Part of a small language model's weights.
Size: 10 layers, width 512, 8 heads of 64, MLP 1536 squared ReLU, vocabulary 8192, 33M parameters.
Architecture: rotary positions, shifted keys, gated attention.
Training: a variant of Adam for these matrices, 6919 steps.
Each number is 128 + 24 x the weight over the matrix's rms, rounded and kept within 0 to 255. Layers, rows and columns count from 0. Numbers have three digits each.

# layer 2 attention key, 512x512, rms 0.0477, rows 338-388, columns 256-383
098164153115129131113168138138116152129104114145133122117134120126167132106136151131131128147139125158129147133107146142135142131144164118138112121099098153154124143114107138148107114124104136149134176156148137116146175119154141167144129153117174123102118108120143093134084133134155140141099122115141160109163133154159148133085147138129098100142105118158128117117119118120135148146122
129122119133154126124145108138128125129126149121121148142138110137131108139119139137126131128112157125154144124137137125124125110113118118156117096146125128103139131128125129121120132148134139114140137146104121145118113125110135145146148116112125118129107121143129157130155103123133126127116127111139124114103126136129111147131115112111125124113123121123159105132122113149151143121131
135109133155118154126098153157101131127153145125119123123142124111114148140091127138140118128118166125145138120132146110118142143140145148128099097152112137102146121128113097104127113127155112108152102123114141159117104131133132119126155170144138127158117135149115149142152110117126155130137128124146104103138129093134134140126118144114114121157116143101131093119146144136153148118155
131123115127097108091110122100108120134127146118125140130143146134120128137092125122125121116153128125119119115130116130116120131122132108142113129136155149126098134137122131164123132127122122125139116109156123146101109127102149105151127129141089145154138134144126169134123116127131132142118136156136137121128143142110160128140135146136137134138112155128148105130114121134144118159127
136120130133116131106100110126121116124164139101127119094142121120119132154133122136129136114118117132157117129130113158110125115123150132154164129147126139139137132136133141158128133108152118117126101123113138134108093098095110122132114146123115128132120112114160118133119153119104124137139111120119143123128128139111140119152118149142138135113110149152130115141119137116129124146126
132118117081146141139155165125107133113129104128127123138140147122112132141145112099102119135141135122112111121143136090149149173145140138113104125160127117127120134127092114128144116109144119129136175128144148130098095151124124148087145141137116170150084144101109135147111137147102119128135129120138105154146163117110095150103110117135130151131125172148128098133147119144125088128089
114137106156103107150123138152119127146141152141127127115105139140127149153117114132140128126133149146157157115127111139167113128098110109136111139123190121127141154141127136155145121145113122116147120149155116156125126116106128111081130098155105150132131091100095121150124106116123127144100133111143138133121131124149150146131134116152140116181119140130145100111126117129146166137117
111123129148136142125158148138109142136118113123109125159124099150138076128118094129118147145130123139115163139149107122149131154155142142126138098117118136123139149149120118132141115122139144136138132126135155111122158139140129152126160104136170104116098112097128151158108131145114145125130102096140133119152138145173116133122100124129101109113118115146109128128116123141103156142141
124118103113117113126158146151126127119117110132122164147119130110157097124137106114117132134105109133125145132157116131140116136150113117134134142123107126132102121126122120163122127128110107137164147109150102127143167144139156135136152137130137086091136098122122137140122139132142131120129121136120137117110129130131131098111109127138113149136114152090150143131137136116104124136135
115116119096129145131154165152142129121115109131146149145130107122122148157114135132115094147128140159156115116120124139127175139134146135118102134122135142149121135109131121175121121133137125128157144147118129129103133152113141148137161135109166058134123130130150129137142118132095122113101141117091129134129152141123105116097130132108113124162126133138150140112152119136139157139100
142082154128171129092143128124155121121116131116147154128093114120136091137116124145152131155108130128127137133132135140132120136129077131109099098107126096122133135115122115147140137123148133106158135120076124146139132118137146137119110097114163133115126134130167125132130110117120109122112115106103116153102122149141119142129104094135135145097117084140146139128130163128132111115116
103134145144139129154131102144162100122120111141143120131129097133148118129098144108125095122114096122113162148121127113131147105128110114130119146096128143137111138125128124141110150131123140104156146120144102150125153145145115147125131135140116136142163138148109140129138127137143125105113125147123146129117099146132099125136147133133112139122121099105118128132134145142118133140110
112136156141122139144135096111107123100132133135137161114119136143092135105157146134130121137149173156131120133116137122129119123141090139116120136123121098116134125109137115110104101111135113141149125120096078133103144104113127136121113157143154124142102141125124119102126136149122145122132143105147132126120154085113130146129126155131098118151151161144104125134136118159162115151168
128138129115107113108107141111142160176129140121119088131138116138138143127131111125124116120136123110129108137176105125145137146113139141126123144130152157134131160131120145131115148133115118115150136147168140140124120175136115107133127108136088123111171123096105138104112122124161139160132135153124120112143130138138137129138116138135155121172107129113142135132111142117096152142088
197129147106172153111091078137103113179108154122105154097142089129146129129103155150123108161144110142175137102153136057143145085096089173152200061135148130182123124132180119146079188194159148156092204087057129100095147106148112140121070140095137199124083125144122113126112143144070168120064149145181139092102111121149109190127143144123104070105135131149080087124130140131122159180098
147116076123134182124186133141101078092166065111057155108141064179154112111154114107093109183119172135115099087102097091216153157124068136114153137139111125141065172131034143117136145095144096113176103144135122116141167109130146177109157133121133127127140136159127121162163094079150118108137156143157140065138230073107085154151124139148167112146149163184100180145031113147132122138080
100168049122113161120125202123108174114138118113122098212080178098114162119124067062124107130139172116092144127199150113135119118101124142160158117083127109128102112149141166093160039125126105126087148069158075146126148169102178031104114143148170159138103129055092121078193092160157115159088159099164115092154133128208110147176193121082172133138090129169114109135123199134115094182128
123143152133163151106109184196196102155168144163163111167179131143091107130132191123142173099060143101119122084146116113108153072122169121137149088176147151105147105107124080141148130094118105113079127173180124067085173186039117149161098108159075133102168126115120194089112107080085128072145146132097140070115116122145145221108146186153155069112129102140165193142080135157054181126165
103134074143174097145093153135168140250143100132121159114083114122127160134145117113105154112144131145147139117101188159105113142146097130147081112133112131183089194116172127112128156092095134102108152144116110124039107106076092065090175143089144145122120139050129125128125116050093119083155142133106136114043190098083149136124176126101136180120136134149135083115143113140068101132133
138158131182136167202124083133110107160127082110085153096081097139106154204158058170190150118113165077112114194158110126102120121142149098162067152145082144161193091126173158130044181189115106152165099218177100156096191119159098054077156084137173124149150124144134166147068066136086125098128109166080139097147166095132092128086143114176167228062123127113138106208136127115111150171165
090132149147157139089110169116098182125150101101129134128077139143171131139162145184127084120111105084081132153117149145184167148142123176111128134129091144087119122100093162147057113151131127088168103114155122106146146143160126144145132118116153095133147155179132145107212170165153093114076150127115128151100081115119193200094093063116150184069137080105136114145086148153185163158132
128066176149097138125156105134153125096112103163134107160122157137176069149135100080106129088082153134114142105125129144096119171122104177150100136085149104109128130087158112119131093109152101117139086138138136095104193138144127117081117103101113143097153116135151131152138138137136159123146120116134105141108132098107158127112041129160139135151101120092224109151123181152124091080142
061094173151166136097131146156098183092123128161146112123121096112104114130195161107120095182130094158171115094117063147204184136105109148133111130094094132113142131172104146159123081168117142105130145152134163122161075164153096143167129109107130125140119111126116140173075128135135136103137067118166142104153101138131158099158143102068138178148156097157162115135131107158163144174117
118134177163158063093097159123098103062139089152140107094100163111144088208183133155120132158145131138059113128109116115168148093185037087133138160155107107149089079158145147107118124105148209109100119143135162101156143161095078212128158134196070135129128059122161068138097094102132093079148079101169177108142120163120104112147164123112152076128136161173137125129216193080157159153147
172130125152069123138122118155124042117182119109118174073157125113112130192114142148126162175166172063168086111121073116130153127130181116087131113173102111093170160110127165107181126059123142064070074083090137126125130160136135108095131149098123166164143134130099102110111144129164105142102156110098075133083117129155125162152153162162160176122068132131150158174105162127193168109093
149076110156137119144164152100129104175149126151121140090122153093155095155119157137085129114153145103132084109135081145122047161106142096067084130179125138135101128137144065152159161129114063117133070126174066112095103066070115136143092149156116086110089137113158194072143111132147125176124167170129125048162161112134151144149039141131186076158118125113153160156194093102160141152100
177153120142132130088185118128099168079048116151091175140149161094116155123129179136190078167115147115174185130117099149153103103098116139193144079122141139093167209077116133152157123169150119140100215095101120132107139145096102177146157136084108098128108154088142141144088112104127066142095149205093133096122153152143120085117175102095106110195109181097158162173061109114146126056096
134080146119115112094122131152107115152133129145075119098118170136144104155130046128135104178064073072133110118134171113172118074141119144134098131104141146142103155138094133097121082144113140070113131076106081111149103144149138160087126080119117136156088107096152102145104072171179136148108085095153165130125089169178142113111133129064172127065107149157090151058084092106141123102142
095091151122100113104106036094131084150163148171126113144143114156142122123145126127118182122139084079118143176141150094176133067115069094151111211145157111109108093119148102138184167197130133156115152084182047151130133113144149086082088116129144135113104097067122131138128108162104147152138174119133163171128125175110137144139126122139147161134125081152108108119060102134146117145136
141159100160121193102140062113108160139146122117134130100089131131163048131119151101195113118166137111121110172119066097147114179194146108133133167111126112115150097087183115166138119083126124126144143154135179102157148084117122111134145090107129132088159087075084123107120094125193083176157138140041150090096128140129082159093083128193111103188190168152085126122067109121203098186129
069059127140151126092117118160177151071124158124174103085172112068083187073134103140092159093112144093114161090127167069139144188175068138109124163102155177138146164172146125140139163126134066040108149116173122172131148128137115168086094119112124200172163141097089166178124096153129067140085188111138150115137107113175166149067151126151101120193149067156119082117115112162180132142081
164117135108128166098133111175118071093120155155144168111113110145137109118125107110109189135098144136152094213137120141137106111096104189092159122199110081069129127122085088140111131144112143104161207170154140079194123063177129153153122112146099128133175170116155133100086138162146059134178144139077116178164176115164146124148160139115091158102143098130115112158045168076095141095154
093094118128093147081191195061139127174112149124117117033125118158135130123126113131089107108172152125214113061077140108130118111122167168144124039106167120078137074120124172088051142120103154176185140144119118137128075094090066077151092154082103125140125125154138100134117108104137127168130102106115138174097070151111169179139156126147121100099142160175152178080196162126167086102112
099124145156090140096125183082160060136114099147141146152047115068100123130048185111089113107075168137143098134133132112116096197093104156163067127114179130088139086115202151125091144141142149115199132059112135102135147152117114099143122119093126126094143115136140157166116142155129110066098164167120134114145128170134174082111157118164163123126148136176132171063134116147127147181049
131105080150185097146134143146144135056132112114118141210188119150131097063191106177102129087171140070104153115121103143112139110138135141164113120084047136139111116168147123132096191113122112132145182233161143133074118110122164098163175126181152112163130128170160158107130165157098133109125180111172161090117116174180144112088121126177188115089092119141152137061115120141072142155098
091133113125168128117168104130135053130181144171127134075103189115135157141082102130150083099163087086144099153146157155101153105182156093144158068126168126113148127096201053099129084183095148212105135120112148118103154148136186170102174155139102125154103089161132097124116125128138140094127086142136126140146148094138143104104165040120168129071162138115141180145180081180163136141124
146097124109126210149117146082099168096083081139094143090128113088115103160174126142154113114142110127133103087116124119172177116138125092093128127133130135164175131114127177113148107150120146167094218132178140114145170134142120091100171155135109108139136152124069092181107154163148148115101076149123140141161195131116078138135157088107116103141057123122102085208223104081170082111147
124071171118106112041115147120180070195109118190121159084138092145132169106095184097080125159139163104136113066143134129117183083180108110112146141132096165148099163102096130132120107127096126114132103187079180192072135129157188122094173074148210091198124194102179102094100084164187121121092135087080114170092172174143096105137163134147093142154138079190171081159116136137149121215158
104122123137116124177147123102140161114127148128140148129156082120156102087115084102084163119130165134153149053144151167120124124070153120122115090115120181126137148173151105112161141072115213139100154178153214162083102032105100172147167149100121124097104131105124065113112056109187161130109057122136125154143170113135157046090194154130151117123082126170115085171123083112128134116132
059150106151193121172156085143133137135132129113102132109179123087113098180121148075127139146105123175147151160095087151120158142123162130125194154129163127091148130150142154056152103145135121133129169031098098126095150143129145178111104123197138077099164073118152145077103151095090123164115151117097180092061104100134106080025179104156132116124065059156071105195130098101084099149149
147072098149132126199126132174109141164109116116150132103140177189093102167109131181153095158144129093128144139145156155112179100153141116132104068131109155091093115089117110128067080118136082124110162068165126128098195128147044034144090121072152109106143154168093141141128131029158138117158122108181134139130138107200073118088167138129136085090115168168137120091092088131105111119131
090087104122173111131152092140071157067126171157109110161104071100135122129138124045104084117177085131131184065173135141152094122156102118176015093152109183158138135129134118111139124084108107144108122217204147097147130105153116204166122115146157112162049174095189180149112109111124092129158140149097074121143143132122145166096169180084118152089126132116070145129124159138102207160157
067121110141152160135133134110146066097107155113121160118091169161166150118159143144178130080113092178145138150098167127163115121138136162124198096141166138111097129161082172125108130144118120140101127174158106152128144135082159110077091173142114155095138146202105121174128159083160183135110112108073124184142151122129152147182053144122062157157089055171156159172180119095068081095160
097171149170157124084119165122083153198087172081113149133126162113108114137094121134122182063094079130181077155202105145147139132126140112121063094173128107111110156156094155089179160160151081146102137199116189163195103084089150148129114111195132122130143135118112156127141141117122150135133142128078100113116143106153107056094135129153146087131125142062209164123088136084119176164115
067129110089143148099111103096083085185189124172103112120140072110107140134109131131108118138089077158116093075108141117157134121121096125130114170087080153128139126035174105166097193135133119100096184091148149154097156132107113159155108155123145140120090142099114164099135114098141103193160078079198203105133136179182105145139111179115094154137141145112108169153155197169170126063104
100168122100121127141127080125132221084156094084119143149124101138085099145131073107126086131149084157066150085193156161113154151182093169174124056160121120069119135158128174193124159150117124106137069104122106146127173116109173181129122099110076105103147124056142124149104125143102126159075109103100180149178157122130143124146113124110122149180120113093135114081099217083109150123159
122131132132129130116125125115130136135133127131112140123113116127144109131131109116127120123132123133131130118136131120119128125128133131142125143128128130132123139143128122120131119128115136126125124121141136129121120132126135132134134133141133128128122124116118126127118121124136129143131121147137133136124124131129116130128122132129125132128131132149143133122122122126125120138123
133133094146126134124134140126133129129136130138121117128127152104135120139123143126134143133127129113130123132134122116122121135116134123144117129127119127130131134111125124127146122147124116124147131142107139129125115136129139140114117124150121129129124127131130132142142130123130143140115128131138127145142132124143119120129144123128143117118125120132114138115119126130130112127119
115138138131120137127121117113125113124124128138140142129130114117135118145142127125123122121122125127140137121139126140127134132139125149105134131137137126133139127139122151131115134122130133115117114141131120131136128133117121137128123130134120119122116126122136125127133134141142118134143116125136134119123118136136155125120126144127132122125145133128129143121117131132121131127115
129120138135132145123136127138139139138135141125127126142130135130118126129124130130121128130127136131120117128110135118114133105118121118141128131132143131130120135131119126130116139120131122125133131137119134130129133124134116121139138136126127132129135137111120121133126120125133120134130136129121103137126127132116126125130126131115144118122126131128135121135119121133132114124141
142130128124123129152128128126132125133126139130141136098120126132129125133132131118122120123116117126144142115133126129134135118130131127111122129131142135127115129124132137137133115124130123123130131131143127126124131131130144128137137125127124128128133131126134123125123150134117129120132136125134131129110117112129138121128121140131129122124135132133125137124124134126138129121115